Each number is 128 + 24 x the weight over its row's rms, rounded and kept within 0 to 255. Layers, rows and columns count from 0. Numbers have three digits each. The size before them is the row's rms in percent of the matrix's.

# up: layer 8 MLP up, 768x192, rms 0.17, rows 126-254, columns 96-143
# down: layer 8 MLP down (transposed), 768x192, rms 0.17, rows 126-253, columns 96-143
up126 101:140105134114130153139091136145117157127131146131145116150115133111120105111132132121114095142092170147089158095110119146150096105122143124144130
down126 092:157126118105107150112148145111122097135100134138103140155082119111152129122139115133104115105158101153193102127139123113168120097132189128132120
up127 101:183114123151124132143160151126095141190101146133109126155138122141133088082126092118130114123080159098077146137122115105168138162130112141123094
down127 112:157131120129151122152114139082146115122122114112142159112140112089131139095144098101143149107114141121101131152115131109126082129123087147153067
up128 109:113135063213133093131113144149104135117148143123104132144146118091112112139113128132129146160133124166159172100104128135119115135119145162105123
down128 114:123100139128141142135086145138074122110153120117109132150112153102122111099146133122148115153133122116146101122132101096086111131125153115146157
up129 097:159138145148136144137158146144153109080134115087117118102155101123133165125152120129123125116130112113111151118137162087111144136113115123186134
down129 095:123152146132175115086147136134146121118092121125096098117150167128080128104067114129149129118143145126135138134145108121080087087129132129127117
up130 101:139128141113129088081115109120105127108156111133179159133149132160116113140099148183109091096151125170135131174134101105129148114142144139141093
down130 107:175119131131128164081107111120131158123138158114110120131123181124127144123090118107124117112126142113122095151139140093150105124158136132105147
up131 095:137127135161124150118137111088099111133143084144159163163151112098119114139142120152101099119117097128157121119145158164145118085113117137145209
down131 089:118144114147163149108119081135143133105111147162141094147121113135129142127150126131113088138125130168108109130134115121151137157140119170130113
up132 101:140113119097149125110130115126132164180099131132167082166124161166113134109104109096123094110134128168094140128110090100145123131177121106094123
down132 111:110129149079109158103154136130158144168085114120124123093114143085156133130103158151135125091092136112163189098127109129113144165131109159100124
up133 103:137133175151132116112105129167158126129105133074132139136107148103140163135109120139103120134100132115128113134109123162117115137177149094154147
down133 104:161115165138158107135149114114124144087147116094172132170135139145089113138137112138107109092147162116139132177096100100141142098131150129123152
up134 108:132134136147106158160140151165180190133080117135138135126081154135106140120150171119115119114152121114122114121118124142117122129121149089081154
down134 108:143149096137077118171118137122149107126139097143187181172124133129106120135149114107161120110130072098075125106105160184115108143127105148117097
up135 085:152119127121102158140141132171105156084120138134126154119133142152154103141143121136138138137140147137122142158095148111105145116093131142125134
down135 076:115128114118099113134127122084132139159129119112149113111131166131113113111154109095103161118122124142128133077115124136103105153153104145109136
up136 091:114168144133119093125162147117092138160159124141161115131101115120157107145101127098176106141142159114101109099133107087131122114186086164137159
down136 099:120141100096173146099149085134130098135143113122115147121128114153068166152111141144120153164081162127124119132141145115096112133141125108148106
up137 091:117091105144124163151136153096154134096157143103132142112144133079142106087087144148156112142189132144149126159092115127101186118126113155185126
down137 092:094163107105101145127135105121091147123119112127164126143128097125090176120135150098125157107116143122176144112116164091091132140102104141104126
up138 103:115128134149097103161135085115138127134125125126132128161089114141123126099106158167081089097108110140155126127122130091110108138134130135128112
down138 103:101114122107088087138135127117161116098109123133116159118111102083105095154102117120115130078114100127150121139181096168127147166096132128169167
up139 093:102111115154133144133145150106147156164091136101157123142114122129151113087149166093136111114095134107111100131112132146163153117136200152108147
down139 102:104149121115117152145088146153119136100187152088132091139127096134140145136108118179140125136133184109149097102094109117147129133110106077129124
up140 095:113138106120103150099117079115129142119119097113118084123077110072110084128108137096142151109109132135110111129121125121133110130131126147138108
down140 089:159084142134174113140161122158128130092135121157136140129135134091146129118146099163079095111162126147159118153130119134170145163106121104132164
up141 097:111111075121070125126157100090150145123128131139093164113085106165152104134104142121136134111136102159105144081114124126113150127087174081174142
down141 102:126172143147138126150164105128129107144132147092115102139150145109145155157116142109156150124163143125143155095152158157095118121157139167125110
up142 092:103143146202131145143098134070127091141133134150108143151117115190148149131127141121133146081110157121119171128132127134141143114115126131107130
down142 096:124133130112147103105133099132150156113133132148154114166147100102128124155085121112112134123110147155166174140127101094098106121084120097127177
up143 099:127144117111164097121124139072131114144125149119116164139114114107109141143135131086087074155111120116121130135104130136124133082166133122152155
down143 094:111113134130128151119117115138103086149117100143141099159133147143138092160131134138173099081139148140126092100112141150126127156096155166110107
up144 100:103149162146102126152108080179128106139182077122138147120137119125144151104095184116133159121140133118111124154126158181144094113105115117097144
down144 107:144151115138136131135165131164135117122127166138119096154117125154137147103128092138074135131166164126173095134088129165122145144132136142155069
up145 110:098109141188115079113095087140132145121131100099107150110108089152124128130093117130123140112142121175122182144142138121114161120132137124106079
down145 112:147183123147152093106104135161094124127147112163153139120111113121109125161116088182159158154142066140155162130183147131073135106137128120095116
up146 095:105121138112189125110179126113138109141177126153173139086125112107119109128111120115128126082161123143133156108111104121136104110078129140140134
down146 093:107077138113122092160126157107077117122120104146095118076163159167104118138154145122113120134126140120126087168136120142137143123143141148123137
up147 103:128143109111172124153169123140077123127145154112144125172117122137077104117136152114114098116120190144159140159120128132106164132107102160116077
down147 102:140124129164130098101130097124106116152116105126127126152093123165114129138143130128138139116110115104148115119135135130117162182131130087150104
up148 093:180160128137135119104115172113086117128125147134144124136140125156118135180114140159143166096119135171126176139146146146148147164107091126098094
down148 094:137142141153102115135136152168142119123146180141165104163107108124115127128159126146128079155126138110112134135129143137077171097148119146114171
up149 106:117097154111118100127086115170183098104093084092131132145097150145153142119129157125139162133126108120078119130098145115133140122120131124135170
down149 099:101139140144115113099155166125142127157117132120146177115114156146146110134168101157132127141107169144111141134124104104103144138111141122140150
up150 105:124126147119218118157118136160149099104091156149096129151140115102137133092146078163109102149135121180136130114143143192144096103117123129103153
down150 105:128127138076144138164128085134144132119146067147089151111148146123118128158141098130098140150127097140158131118105151113144089086140143118101112
up151 109:118146137129137157140097155117107131109091147126127087174129128103119149120132099111122160159125111125092117103116095133138091139138134125140144
down151 099:101123124121152094141128143176138133123145172113069107155122127136103104132105129128078139141129143143141108080143184095127121116134104082116167
up152 104:108140114161083136112121142150111153107114152099162113111178167085129104176169134115123135095093114114115142135145164159124095103105145117135063
down152 108:171140074145125127103159136143117152139136126150120116156096103123124087124143134096108142105101151183133132184122106166127140097118114114086155
up153 096:139168100105126107132130116166129099138115130153143128167132135106110165151129094089105133112125113131133143072078134129163140128144098122148125
down153 102:111121125116111096118057143107155152166134149124130210125127108137090119084078106089134109148108107124171126127144139120158117143126127120127114
up154 112:109125151162090141108131106078113180110129155112129116103124155137132119151107137108108125147047103170144156140152136146089111115142133132123137
down154 093:144136143123109159150094103135149145082118172154118154150150129122142122151107078143131124146145131154128154136113131120098153153131162131138134
up155 102:095097163135140126133136170118136102117132130134135094146175098118094133123149133091101106162125100139143118118138106119121154088131136130149124
down155 091:110172149096127142117100132141094100108139147121126140118082142142125099160133133169153102103128151109129126101113146072078116156119151085119136
up156 102:189149128087123101129069145131143142175109138133119177147126094103143173123097162111149097093124090138113135136148105107096111141156135118164128
down156 094:164123145144123151125135102125100144106130108144133107119110076127091136112126107168157116132154136110129135167147140151140070111123148165110090
up157 092:137192134096125152132130115151077153128095116153099150135099125145148124130157101120097112140135143105123133158140115106127139128131151093138075
down157 091:121090138097128090105135105094121116155152127147139131112099104127099139135133149152137156156078075114136095133118115100147147113084123130133127
up158 100:110178108151120149073097148153153144160123147109127116065121101084128109090115136145128104140156100148112147132080126117113125140099118140161111
down158 094:133124111111122139145124116106115109118117152111134128087151108137149092118124094114114125122107168108104139112115110082124088122124133088127150
up159 100:146136056157173123129134150090109092128132163152138140098141129132132117121128167163125121123119135126126138096144105089155125133148110101135205
down159 100:154119115125073125138093112095119135135113119133134166110123151127115117143162120135173101137100107157137087098150087169093091111134130106107087
up160 097:110125180144074116119116122142148119137093135130111124139119107111046123105115107152149114089173132122103137133179132098114069139108155130154145
down160 098:074120111143143167173118141110170152186155137135095132138121112105141161119167112138127115151118123138130156168170129087110112102116091130138146
up161 100:172123153116135135109159130168130120106127123134166143138117120103102133124116132130115131132113123106150137131140165124152185145139126084122182
down161 091:117145113089121136208118127132143130128160118114086140140102110145173057150129142157104118108137130142114155120123088177119124129134134111111165
up162 095:141093163116131115158120128165140145136134099101136147158085135114107138104141088145131120154087105087148093120148149093132139129111123144142154
down162 100:120116129114109083120113108131111163136163129164155115078143116172136143148110150141130123100148122141144189152118169139141112118114141143105154
up163 097:139127103152127160141087140099163139158080170129176135144114124099127097122089138104119162117115132123118094137139158126141137092141144133100153
down163 098:098143103121147127111114134113090127155091113132128111096142140165075124146128127155114129135190140139131132112162129146120116138067083103172123
up164 092:143124128118155089099128126159087106126136099142136152138079148147113134140151138154129131109150141123148125150136164089154122089084120102153121
down164 093:112106121146118137122095152105149131070130132112129129162136160094154170103114143128091137135132206179103137132135118108126096154123167128120154
up165 097:091153108151164151149150133145110160124152144060099182156149119151155109162159144107146128136144162137102139113134120112144112122086132136138129
down165 114:147125110152134145142172116120155128176133103100092125083101094118127073140154126089153145153079108138113102128145081125120147129129113147093135
up166 094:111147144138134139171114113118128101138126144130111138164118100137135165096130106121139150133134132106091120083146182076119098086108158157125167
down166 093:160105144155163110108092105093129113186142177127124138125156126107124138115147103130146073127085106131128110170136111103169148121143104122163084
up167 105:121112125112175104199141150153082114108137119159138105132138108155123087092161170184069120115124144136141121086137127147153137159159080124151088
down167 092:123115134124087127094138162124154154117133100133138161114151155130110147142093112103136159113099081127158076159138108142066163114144144135123121
up168 099:157103121117140124140138087159128116139182163164118145120119160106120119114134123103135140115124166096116088099085160121129107111124113106158121
down168 110:122136117133151135137139123126118151108113116098136124145115129125111153137127118128125145139124112120123076122093146156134125131116092105176100
up169 103:168121134131153123111148161114157102147138176191191112118096129104096142077136144107149111125114126144130090158135151123106136106155117144133111
down169 095:159128143149139130134144108143107107103138118134120170144162095100129079134146136110085160125151144115135151101123084117154137110127098119138111
up170 094:102115150155097118127162149140149152114111151152128134112152098088143141134120124080140162119091140097147135149113139160141130188132108133145160
down170 092:141135132109111112111144130164112116126132165154096127098145157117099106123114138159173119131161123136092123130125124126135128150126154135081119
up171 101:170100127097112135132115098120146131163160153148128144139132132119190129119115134085110116124106148121090153118143155115125143114107115150134138
down171 092:151094147153176096131153162125121113149113151141096147111154126119170125131107109142134106087121120147140180141098087100109184167105124089153138
up172 095:157131150084137094124128153138137124086145117153087122124147103132129092127073127114143102168106110153134098070107106155099125131106127126114157
down172 106:143116160128127094111095144163155128160134146105102117118138142096136128118168153082105093127126181092160106164104146113172120125153132151141122
up173 103:142103147113118134149120140121124096119132086143101146112130162142118128097129147092167156151140100106126161152149113115138162098148118107102066
down173 083:092150142160133145060147141128131134144115177113159144125123105142109143120106093138117096141113148121142112114111138145143108141086132135144152
up174 094:171161095128110129129134118118172140138081158194155152127120173126164113170140090118109094092122108125078118161134106114103138136131110116153135
down174 094:180096095120103113095135154165142121125117107125097102137139151137107080112125151129135119145122154098144143164134076120139100149132164146116136
up175 103:110143117081091112124119155114109118136072113154117183135166123158162139133112113120114127152137171150147124159159110096173135093125122119145109
down175 105:123111158079114129105139155132171134121117144127118131089194124115156147154148108130118131110109183122155091151128135117144109131133106177104141
up176 103:140140141168120155122129117139073127135131189126105090186147118087095110151116153178135123127061106145110129120115104130116126108143123153112134
down176 093:138125112106129159146096102164150108126128093162087132166146154128147143118123115090111126152131147146193111100124135130147121128155155109122098
up177 099:127123115097152143144120128131142148161144126144130123162127083109104112129063140119140117149121098167141121102108156110073140141104163125100137
down177 089:115167183157116133092168144148105092114169169125091119145129161104158104128106133144105084164113184110136103138128081117141105110147125140121145
up178 096:164081128151131144123180123166088088109128067134138121147139113108142129158159149141143125132111105133154152149101128163170121192094120116127111
down178 108:146141136114109089102094138128163125114127159125115143152153109120144119148146131093090107097135133108157122122096126143107158141123107150113207
up179 104:125159167158155090153091146142142117140086119123145145155128077124159174141131144115163121137105096152070096156130142142124135158129119151138134
down179 104:110142084094076114123130092139106115160117134125134104087128124174162127156133152134145152105131129131151143100109104158104100161141121136137136
up180 092:128098112112086134119124130123149141122116143105135181107146135121163098114118136095127123170153133110136101116145112119118093071114114118143106
down180 097:098149160124105134120149103133108143094151146140103154134109103137102123109116134188172105177096110106094146102125104171159153174198126144127149
up181 089:153119097168158093130170142159136148148111113138085138144123100116117114124150187169148094171124101151112104134154120103151146132101106109120096
down181 103:148165165122120096155156140109112161144133148111129163155143093182143142136150103105132131116108088144121175150106165159142118144122184072110148
up182 105:136136116118095108101087119141113109082133098120086123114124109153177104125127157092145097068102131154124135113091133121141134117148146149116088
down182 097:110146174112176145144175140138151141139159188128141152120087149139110136138089137152140150141097149077157112102148131153094148119120145120120161
up183 104:124115130100097190108129108127134116113125145148096111158116108148146140093122115070095143155167134149117137138181119135159113128096159094111121
down183 107:155163138117121108137137097089129112126117110131105107132115175126091118092085112151067116122131125124160106105149120115165104121157113135118146
up184 105:124106124152149086142092088143109141153114128129147146122111129153114145145158117113151103089135099141122121106110148105157144105136118091116109
down184 099:150102128143165085129103167117083165180155120123118154123107128116143104128124117156110155109115146170143136143153080170116144104116112152130146
up185 100:171144152091160152108104131138149150147138120167093154149123155140121096149113124083153104144121144120155147094122117163115089128149117121129130
down185 106:094139102077184124141105094126144094086148135124156137152158099119106118136182157114151105133143151083077127102083110089109130095079119123112175
up186 105:166188127124115150120132093120093141129083126148103142111121132121127143117139076140135149176135114089160124147142145150129116167137101124158079
down186 108:128115115094114103118086135131140140136112078136092159134140115122116107152155112124165171125165190095132078146144133142134134123157108105114157
up187 100:125135149120139149070137147127072125130124144118144182129123162116073146121115131165132162138116157144133117152154124168123143118174132098143143
down187 103:147134141141140103113149108136102148112136148161145111143135179143128136122137143118153136177110142118119136102178129108125140137151134141114090
up188 114:104133138113108110105158137148140182153073129149109127141136135130129123119137127114096143143065143154106153133152140130155146135136146145130137
down188 103:107150147140111121149103159125143130164137176119111093157147141093172119107134136083134075121118134099112103117132150133098147149163151139118124
up189 100:150114179112123111089162105156138130137143173101157195126140140116174106102127132103100187143142138144154143160169186148119099101118087079126096
down189 098:140164128148151121133115143131118166128129145151123123151104097095110145084141157091132146155074132096103118124174134075104089128098145160168144
up190 092:123121145116130158117129158137123162136103137095097125136125160145141129137143159135124100144119145087178096146105114137136122085112142137111164
down190 079:121154130171141106129123116140136107122149110177156140122123076148104108079081085102126119150128125153097148113136166142103117142166111124154138
up191 101:132141114130109130148106111104149119142131167146129120095137090124121156102124157138152104123103156194113126107136108146128146166134162158139108
down191 096:091141112115123160118147104107142107174115150173125099144132149112160126121123121146117137127110150170115134105092133110165121113102144160151133
up192 099:135125127139117150113128156133105101174139127129111156123172148098147186086142141134138121095176083123102094159110113117114144139125154158129161
down192 112:136163140142119102117108086141171096127116099117110117133169120111175122123137084088139139117119125133157117126160155144152101140126120123124111
up193 097:174079146137132141126152098158121131183155109171162122168126113182099119118112137145121123136086115121131087107148164119087111136145130138079097
down193 098:118073073133097122109127137124121101156145122085149121106146144093113111133119151141124141172175123097132099147123122159100090138118103129115123
up194 089:144160122094159104121120130157122138142140129166111136100169135135106061142150089118079127144127120134104133161113134101152134152118138135112078
down194 098:146177118175121148166171110080144119137161103122122110123140088106142136138134164117111133115105145132106133121128083127130130070076093106149164
up195 101:114127100124151096120108102115106142152174077119168111157161140137130153135124144116107145093095121130110132096112149114106114132130135176132116
down195 098:172112140139140111103122092130131112083143150132134088133154112150146091144161155107144110084143131121108104124171139135113111154134142141076096
up196 107:126108132166131121132093090141181150137093122169137113109096084153117121115118090149145160108133136169145131110123101093129103134125112140130137
down196 093:148088135134121110130116100100096115099121130126103150144149155128083099157146142122130145144150126149103164135130146157159126099168081137095113
up197 088:083117135154083115133135142103103159148128054115141116091111178161094122149089135125096099133112102154155083126107158098107149145131131163118151
down197 094:144144152132138123184192113152147126107114125100123122151087147145147133114118082138105108130098108081169131153127138121102100144177096113114124
up198 100:124172138108077155142158127134117149137151113134114136115123117117140162107131084134164103147107156111136182136131128111139109140140135091119073
down198 088:146166118158128154090170157087126108119144152125120117123118082115091095141104105166109147140109126083123130127134124107098142093131101090146133
up199 095:124090124172143146125128124097140161117143146119138131109181093106146103123161099142200116146144112151137119139129135128113135154161117109128153
down199 094:114147143119116111120151089127158138122141083063144102113069159142073151102095128100129146138076120104162111135146145121129086137151105122134141
up200 104:155142157109131135124152138138084139068115133138079153136167150132121111130107109152117151124100126136112137119124141121120099113165092101093138
down200 098:097118122112101145123131133143112126134121140109095171149110125085130141160073138172167155128175134123171140071114084126150153174119113117159105
up201 133:117162110103120133166135090118161121141112108083120143155121083149138131119120129116135092149123165134097128116093150124132105119129156122162133
down201 117:115181144110178162112082149125145130075168142151121151097129147128144107108104095132129144171064105098133113139196107143123163083175168129119120
up202 112:122129121132138126134133123168139103127130112122133143130141089131124125159131132131159153123089136120118129154148126140133154111110119121116101
down202 128:134094124114133137120176149161092091151135132133135153093137126133180161141161098116142130102120173118131159127139130104095117123141120148108086
up203 103:164123123117140127112103146120178144078145126121126091093120097140140153132158117112082118147086136144157121147110088118147114091127094189085131
down203 106:133162097122124134128144120141126096088126087131106118138121119157121143111143147083133187102167122141136138113129107133130108132129135109137084
up204 100:111125171161140145162157142160087136114149079145116088113102131112108150103142142131154096172177146148128098147082135111150134116096138173122120
down204 114:118142117111110150118127105153074190131140131144145095181115129109180100130126115095130148098088101146089122129136142125158136085168128136162148
up205 094:147142107121155123119085064094102143136131116147164141095105148111118155125114162136120125098136167122115126089160150157137165117144122121146118
down205 098:104148111126142134110181125158110173101106114128158082127094113090097156138114140157165093119094125088089117140105143142173156119159151141118115
up206 095:158152130094161115122134131131125084158119103137142123134121106168108101170127114106109163106137152136129121122095131126107144093158106094077136
down206 098:094141137107134134156111079107141125103097121115151116139138135118170155145124109134114111162176116141135129151107124145200129112153089160140094
up207 098:166073146157162138075147122122133085170135130103151113105106092105131088109137092137092115164121151152089118085149107105144129118119111084131110
down207 105:135126143102113141133130154118144141145121147132168131134120108132125135155115129101116090159172129105153131131145124120126081131065113107159117
up208 089:139125138124137157095118124129144138135151122070133152150133143112129113130129120068150124156134157129160119133123129162118131148134136141113121
down208 086:127110116126135072124146142164132138154100102133109099107114114147156169157123144171113143147120123121121171145148144090128103081123140123147169
up209 093:142077151173115108138111129131159173162116150139076143114095096163127096131141116099094119129176158122150150109159134104160130106120144106138145
down209 090:113154128102169120121167115102122132129121125102173156136164140099125100116114143087130121153113139125082114133090135120108093150125116174108099
up210 104:120123153144161108098124143160135104140110166151143105161131119095114101106121132123118107136093160163085156109116126108125127143131129156110147
down210 093:128126134150121105114155094142122176116109085116130133114138145135136070131206109115128118106167096097154091127115135187133136115105146153162118
up211 101:157147159168138101104162159139156152132136161163152140123119112107136113121124161174092153088101133138114126126110118126145125115154135116112160
down211 095:136176156163106160121123111132121194112109078145165111144093117136123104105147161136154135120136152153149115116156154115147142130137187095103106
up212 103:127142132101081131142127167150137114126106139164148115129059128090127103151102128168139212118104151148145115134129132077156150170144102158149134
down212 091:123095122083107118086136149102111181141179116126137131128149146122098124087166089130107087125152106108152098157113134139102131159114118099099114
up213 107:113102166157131096086150154175124147123133111164140110146145144180138078128115107128178113149147148117112146135136129151099124143079062111129136
down213 106:128138115104174141140148107066158130125107111119123102146118137151110171111103137158133112152106144110153156088089145163172130132122119103143154
up214 097:126140139112130104133108113138167151113131171122135130147166158159114099133132136080078113127131131153119113087121149113077120119124076089128162
down214 097:126111156112119131128159100139148085129120129114087114152141110102166103125157107132129126143133131111112155165161148098123065130088155099157124
up215 096:153137134138146136146170110126106126118117122066145113120099107113127154173141101137104098145128159154090125120115151101107114145128094153125104
down215 094:131120138112121094122079097128133170153112112131107118128171124166079126118110143130088169131120123105141130108128143108160114131157105151115128
up216 094:136126120156121161150122110102144146101139129116119152113132129142118124138132163131156103109152142160112131137103127108132108100164098118166148
down216 094:079138108136112125142128148132160101105084119121168185162161123132121120129096119095071119172148152156146161147141135148088096132079087109134127
up217 095:126098094135162088125155135098178149127104143139162138095111153116141107096144143173159195152106076145148086128116141128155120140113170159112146
down217 082:137157153135138121120142109144163093084120174106113122130143150123101123103135107144151055114126133104101148138120060138095137072161159145139120
up218 093:105118151100135119130149139149144132131161121148192154150127169160143136165125113153146136169095167120189143132144162113119114123121122069118138
down218 100:118145139128120116121142105146120106090130124113134120075115094125126132160067101101112148104142142084113123130135117115080125117143112149125133
up219 103:098096112103113113127134129072136127161114147151095095118100096111113123090172155133144127117136121102088128153123167064115130119150092120108147
down219 106:131093123110121127142175140110161117142136143072133148109116150137140108085136111128145083096143140173126155105072123096143139136115105092140104
up220 086:149098135166147164128163163131117116136091129086134163153120085114108129137146114163151143070100111157089131117156144165114149152132119119151130
down220 094:156083122106154132142116139130142138114134141166110131088166180118109142126092101100129125112125155127153120163116132085105133126107126133114128
up221 096:130157136060142115117131147133127171122139139148133097156113095093141116101123176108110099158114107148111132125087135111144156160127120139102128
down221 099:120123071121116110113112137104144118119170120114147162103183137109129098139104141130149119120119108133153160119155099133107110084140160166131117
up222 104:102111140131128127119062118123138105129162130110130129137095135133167144098109161123143164131125132137105123150119161079099139064144138127127178
down222 099:114152191150103164115112177147165140174128113129116154134140144153142135115157119109133134125138127131122101113150161120142131138116088112158093
up223 100:161096169084141119086134130143119136087165121106134125116119110149157150144131101134148123142123141107121125120158103155131097102096100142125122
down223 102:118076158115084106117143140159149124178153147101156149129111115143104153084115164147143131108125153135156153187144093180136135110116130105134151
up224 097:104062089132181122161151102160142113151133133078131159136120132159141129127156124063132125138095084129152116132128099127118104136106136172131138
down224 093:114165117133091126139113153125155072075153121103138147152142108143120121095162132144124103113146162144090130170166121141136101108117142137178101
up225 093:106092145140108094148101105165162081111123089100088127136153136165139131107122146143128134118109151121115136147136119079173115090123093122097154
down225 101:178134143159092129109128148117098133119143170132134111128117120141106113097119121157072086118114121101117144128120157153156096136111061150116156
up226 104:145118077150139133112107146115143153153095116119126162148125143122166098113134102154072123145135162165152120099128085123103145150144135134159135
down226 110:142157140102144140147114136176134137132092135136136111131152152122133120123125140128097151102104119133152157145146127137106152159110140137160193
up227 092:119105094163141165110087111113141113135125137127151084106102137115128112144068097117134110079130110116091162127143153111126106124140101095146141
down227 076:094137157143118118102121099124143128116127128152086107147135141166100162139169084117126132160146088120148102107110136129133133130128143098125089
up228 096:144164153090132103136142119172158173135100063112155134132147121133115138143145107120147156181113153137132109085125115100107129115138154094180150
down228 097:162106105144090115149141118118149086165138106166152125161102101139168155148096126149167145085082088168132110130130130132138147100131137134166125
up229 094:122091113166130119127124073094126096122132118155117160119124154163175102126121159119165146133165097139109115149081109099136151102112126098133164
down229 097:096113140150111126123117133118106145097183109117114121126162086097113112141162091146123061168105124106145137148122152145119128108158166132119120
up230 104:096129114097099137116130125135132139155130126167147176149153109100129142115141126105162101085133113125126134151149130114132105136094149112123130
down230 102:122119151147137140144145132116092161134085119146118151106106091106091100142108124092115126125142091109137143131174150163118111134136139158117146
up231 097:115125146150147113130127157178144135153130130132162158162168088157113152140130067094111095147110136116086130133154086122132102129086140092101108
down231 097:176123167126154169146129127106179107123099117150081099146144098157147081156162132146182138125147145143134155143087136124134113142159150100164152
up232 095:127081108105157133135128106114127181113124135141131134128110134091123177111113120122139051127150148140087141183135132125126141150132123115174107
down232 092:135102140126133146108158171114123108141114103139150148118110084125148090152158138164130184098084128165097117106094101125155117122111132172116152
up233 103:139126093127131159112128124107093133141139142132126146109133151133127143148123162086129179123146141124104138140115130170091134162152181103164181
down233 086:135125166105182130092144142097123151118149120145173079106129140131141128134135112111145103126139171153148154098123146085135124126105123142111110
up234 107:142158102118101130101124150073129152138141139095118107102147151101144152123103155068126105154128136118134176165128135104147140171129119112127103
down234 106:087155134143143160128144149118111139101145118098103089101117135092115162132167126175171167111105111184136125131098134112120136137139109122163141
up235 100:130136092154138121116102131111169099134151093138098125068143110140099150138132129128145131108094177087158137141137148136115116129122151144112146
down235 092:119125135104128140143128120164139137154157157149101123123172146097146127143128164143089134145126099147084140121149132150197116108128119133142104
up236 087:118118132097141125119116140112125161136089110146108150112141097145173151119104117065134138104109131085119152090142144128106143149126141089105055
down236 096:102148119095129148130109134133145094105128120132113113154130112142104147111095121148134125130104123120144115127086109137115129132127115109081114
up237 104:148129181118111141135146129166131156154104090110136133161116122151147149118146111142111124143152132106120142165135122140106114131081155112102085
down237 115:108115116116157119068137118172122136133106112152143157128121126194111093120118138110152116095155186125084123138153132117140123136128136163101107
up238 094:089125108137139106144118117154154120149148087107109122138134091118142096132133147120145167092134053173136125143126125155175125104108126122165131
down238 092:154156161201129127131157104175126102110148149164095066139131146160160150105115129157064130150152148125117157160151131127102126129172131110150107
up239 100:143098099139167138127170139124142143110124086125132167154132102121142099121156152097090092109094133159128110147128107138122060132176119163127129
down239 101:128177143114158096136162113127140114122100121144125107087155110112131130118105108106140128141107136115161135092113128106148138169120098136141125
up240 100:108144107129103136116135137113111090150113155110126164182131110089133070138097172153134129112137097119154125103100157133080123111177141173123130
down240 110:141161151133170147141134153164130102072167157114094106115149085094110111146128139111125122152112083117108138124099149152100155170132148134137115
up241 097:157115158130132124104088150138101137156101130096131098128113121114161123134131143136173139186107080129139149137093116130146122119142133103140114
down241 110:168104147140145088128105150079129180121128165137125138127112123124131118169154145090136154124142099094128118120133099104123135107136089141089098
up242 096:112127099126119135157122118160116113145083128118116155084135164145132088128137122146082100075076124105136130118160141125126145137143167145140119
down242 099:116182112136126135142121115100136111122122108160112135096155135131149104053086159137158137120131117128097150132121154128171119089114134123118114
up243 108:179133151136135103099155115061089126125091143155169115141140160121095091077113151159084127143143126110143111138150120142127115109127141150124115
down243 107:122150139121171115129167115164118095077124151128133149118079138129123152170137075139133126154090102123166153160110106131189167100148148115105169
up244 097:133109163131095122148111121182123159132119101133141094141111149092128110107135106106105113107086125129132119096127138140157128119122183096087119
down244 096:102149119144124137095145143118150142125148120111140148150121108091137113148152151135132153137140138144155103144135109176124146147144179151153142
up245 102:122157105181108111125084168141137144116141118136106126138147095160165103112127145109114114135131136088131153096133133144132118143128072136126155
down245 108:114103133127189138114100143137121153149076121131121136133157135114154169101125108119121154142108202161132106123136104137135122144121144143126109
up246 094:114126165097170105135147162158131109109151118109123125064116144146159144110104150114125183126106121147097181091146151110106112136078141122140133
down246 090:102104121161082138151144088058171155152110133132124128185169113135125117110100148126136102127133134155150125095099129153138133161131161143055110
up247 099:117100112132125131140144086144108145149135160166138142086147129114121089104123091131093136127097110114129100076158136098105103104148097161130187
down247 089:160166172150152115102119184099146152095107135070143102159129146152140135158147142117103094149103135108129148145114170128145152153133196090145125
up248 098:067114153125097143095157126148117177129114149126108128143136102116128147174116112133117147125112150130131101105105154092122117117119129092109097
down248 100:161125167120071098170168090115129110107123153131114081046097152110122126114136141120125104123163141130135075135135112172155104134145077127108133
up249 108:109130129115127098171120149153132142147135134177127149111097119097135137116163134120122150130138122118139144162166113121186127134142132079107140
down249 096:147166153099151208156120131081138090116116062127103113139127125152115114114183146099130159131108119132096110149108103116113099146136133145117142
up250 092:128097149189111082113137100125160138140145159125078125119159116133106095141129123104111132122114169152135140123143150165163093105132150129198122
down250 099:140149134108112123138115112128121134113136147106077096099166089123099098129126144103107119140146070107145095137140127146120091135125091095165141
up251 090:089180121114113144156130129123181096128137158130156134142147136110144143121143130126114150110144100092134109149080129154113096111141136138115178
down251 102:126147116101125129123091131124116141132108096139139120115100144120133115126145099162162117098124146126152108137106113144113153180162166144103124
up252 098:120115159106101127133129116156120117086144112103142103163198116120150140124140151123131172144156164149140103136110145140140103148082136139124078
down252 109:097123096151130116094103141089153120094116125139123129112124140142103094112134137096139163099087160138112114117167146136090130127115102178144118
up253 100:139131143106123144126121127144100187154105116099096107118163174167103105133114116162144122071157153129132135145127145137147109135152149134135113
down253 103:133130111121168161141117138157124145034092131110117120116153133126112119144073102121120139069139133127145149139129121088112113118155089091118149
up254 102:109098123118090127135071073119133157148149126084149123104114139149093107164095118141141145108121155117134171119159133115085159133114155112122111